config = dict(
    head_dim=64,
    norm_place='pre',
    norm_eps=1e-05,
    qk_norm=False,
    attn_scale=0.125,
    tie_word_embeddings=False,
    init='trunc',
    init_std_up=0.0337,
    beta1=0.93,
    warmup_steps=200,
    decay_shape='square',
    train_tokens=505500000,
    dataset='wikipedia_en',
)
Each number is 500 + 25 x the weight over its row's rms, rounded and kept within 0 to 999. Layers, rows and columns count from 0. Numbers have three digits each. The size before them is the row's rms in percent of the matrix's.

# up: layer 5 MLP up, 704x256, rms 0.11, rows 24-37, columns 192-255
# down: layer 5 MLP down (transposed), 704x256, rms 0.0606, rows 24-36, columns 192-255
# gate: layer 5 MLP gate, 704x256, rms 0.109, rows 25-37, columns 192-255
up24 099:507496520497522472536473493479537486498510477520469515502532495517534491540506492514483512513515518539466467519477493518468525520439554482549470517516489527526531522525489491457463466518497507
down24 098:517436544527535502479492499477519515505484466474503531500514506520484473518491491522487517441486480488518463474486501492473491487482496507473440501496497474508493453490475482492472463524507483
gate25 096:491491523533474527510533505545474471477471493464507502498469501535496551456545521500493516541527528499474489513504483484483473523476476528482517535522518466530541486553509497512510536453470472
up25 101:502534476540509481499527491532474483525535508532487494549490513478504502493468478513507506516536489516516514458549491469501506483518532482503489517511570503496519516495469503530520471499489526
down25 099:519521507497547500512511503488512450463480521528493493526480510502499489509541509502470528505464492514540545455517473459502506527458446500510519522510517515543506514509508470530460518496499578
gate26 106:517464510527527499516499505478509528497539504502505481519515526456495491547510471496476555490473472486517498497484521488496509530490514486499515518513493463495531522461477479507476495557433459
up26 097:526540500502487487498532468525482496504529498492502500512484501539459489508525500531483519476488443532533475497494538514534480506505458516529506516529508510499498490489502510544479520500457574
down26 095:536500555495483524539524500443533518499499512509511504524495480476511442517476530503488489463540498497497482475524488541487509451499489450510510503518507479511505477463478493501510512492525486
gate27 097:488519509484513494504493468450508479516486531525436495483524583466528474520470475522521474525519525490500506534536519511544535507500485508462524466537502526471500508490477480520483529496486510
up27 103:505506429497494505490516511549499551527536536483499490542521504505490481550546530508441513510533476487510524485485483489489475469565521486487490517499458522478506462494561491521476456531518482
down27 103:482496458548455490487516492471553507527511491507513511528497492484525517508512486484470536469518486514476510497532492472469490505523525469465528486471487493499506539468543524504556444472493484
gate28 104:491487445487513525515519528503466481504499507555513460526505513503470512534478463485504500478509480487543518541502502450515504492509494526457526498518486494542480497513494448494466535447474502
up28 098:493496462496509488444513517520512505512538530514495497514473499484516508510486522500479502499468489521478463508471475502515493524502481513463493467496499444509543488525530490530492438518487526
down28 097:458520488510517481559483486497494504504565474497553481499514511530497473508519482516521467494481519572526474496476530457481492499529491539517486478491473566482494490479572461532505483503464496
gate29 093:472527508533437470473469514510497523491478460552511483478507509492450498484506504523532458481511442438512500483483492476457467473500517518504524501521527481534511511525507488482531539496494557
up29 093:505458504486520522484515492510534498505495527505555471445506525475505525503458515480519480524475497508546551510502491431464533506434525546501489536506542502503523536539509538505539478476506526
down29 095:527512524481581511512534515500501494524492453522517514513521501495548511480504508504476518489511574511531459511517539520500519489516541495529530531477467487467516513451509510469517473517504459
gate30 102:508519513470498512481478529457504508514521490453515500496510539454513499528479507505464492474515458481490520492492501545467488510533500520472516476447440497503505543481566525511544482494470461
up30 096:541511510474509456518445571486516497515503457515480531480524509488540445503499510502516505498497472512504518531479520464532508434504447488489516535526494460482499463505512548475459563521465505
down30 100:528454500491508474504518504494466499530553486511488488482507515495507549499479480481512518508494462534524498490530528466445485464510532486512519503501501500507481501495596514511516462496482480
gate31 104:495511521526513467528500476521448463515463460511464465503474472488513478484485522491471526482491516482471560492477455498455517529512510541460497467480429532525505501503497525503526541503502505
up31 100:512454499486504581485496551536482554518505462499484495505515493496496501497482475486511500469501511500493481530548541494497551508473485526465496526468501472459481458473537470455514495502507470
down31 107:536479491471497551522524532522538508482445508482514491495502494483474495512494534541522511491492485451496504522522482505469503480500485519427492472461483466546461501510471535502486470507501462
gate32 096:510493525529533517501480497513521508499469524488510526494514553516512501519506539503507497488521516496530508530500541497472491541511599517513488486488513474470516539529530462489489514537491506
up32 099:506481468412493523475510466531491476504479558511497482505488494475467501494479502500549504518499470533494552517486527472512535533585486458484478519488502472492513477468460481552559518547493508
down32 098:485505487536489533491510530453492530538529502520508469474496509504501488483495506488502493470487518532505447512464498529498490499505457500501509516520511499495503470452513503496486493502466501
gate33 103:523491501499531497478507524480486533478533536502504462483517511518489549513497507457457475490508481492478515494542490480459445506503514533485444494539522512490475524477453507488490524499500528
up33 102:507459471514477473515483501539502524496522513520484538528519493523518467491503508511528455522551489492495505490504502482494484486491481490489470505507552493518502466517470496447508478521544506
down33 098:503486475517483532526533479465511552463466476503447505516497489507488479477488503524527489511498537496528488502503488537486488495546481523502493529531500479476494478504532517490529463475548494
gate34 095:438530472457492519523513479543500520464478487529528504515505505493522511491515519491492498479484472487472480508511517485528518505476506490483517503502549510513478492524500514499511489487494495
up34 093:478508510519474488525474473524526506504493481485513496511518481549477492477441501474501529466499531510489487484529492529499513530521473474492505482489515440513457496502493482497519443498532503
down34 093:529537503485490456481496539435512518495540507511516506494497510495474506521500505534500503489521489458535524514490534494503519477530515532492511483545552485549558480526499462483562534500509537
gate35 094:511493485510525478474535526493521500544481529517557507499532505455513524517457507515491481521528487499493496462515488459502471485506492523494469510529497467495540523538469535528492524508491488
up35 099:502477490494530490530475469495503510472491491487489538480478520488460481499514433473513450462458508482515499467519484481497558450523499499476517564474484496512496463483491445494487501526459531
down35 096:501538498501468505469473482485477485508541502477544517499513508528491515504468491527513539476462531501494544499451499566511470526480501499457489441528525466466516514508494493480489522477518513
gate36 102:529530467501492470459477534486471488515491481503508478569473466507520495543469470469482519468498479492515482517490552537498508549511485517512501532518498499515528463446503505505472498538472526
up36 102:480509491527501582499475528465510517482504487546503487489496496490506505524509506503529531531504514528496491531483468534478461504532461508512527511463451524485498499541494514515504495504529501
down36 099:512502549511485540549471528514514475537503555496522535536502486509511488505461503501460461489502488518493491483479534492553497461466538478516447513511486470494500496507494522489470508542534518
gate37 096:466512482503533520505462538492496498504468502498480486488515496490517495509486480518488501474549478517519515534477541524520519567476519498516525535447464515495527500513507467484478478517531478
up37 106:498509514491483451507451455512472498519527472505477504522492490471484528518494454482510505475501502508484488533526470495425532520532474508492502512496498507501456491531488525506488444489517512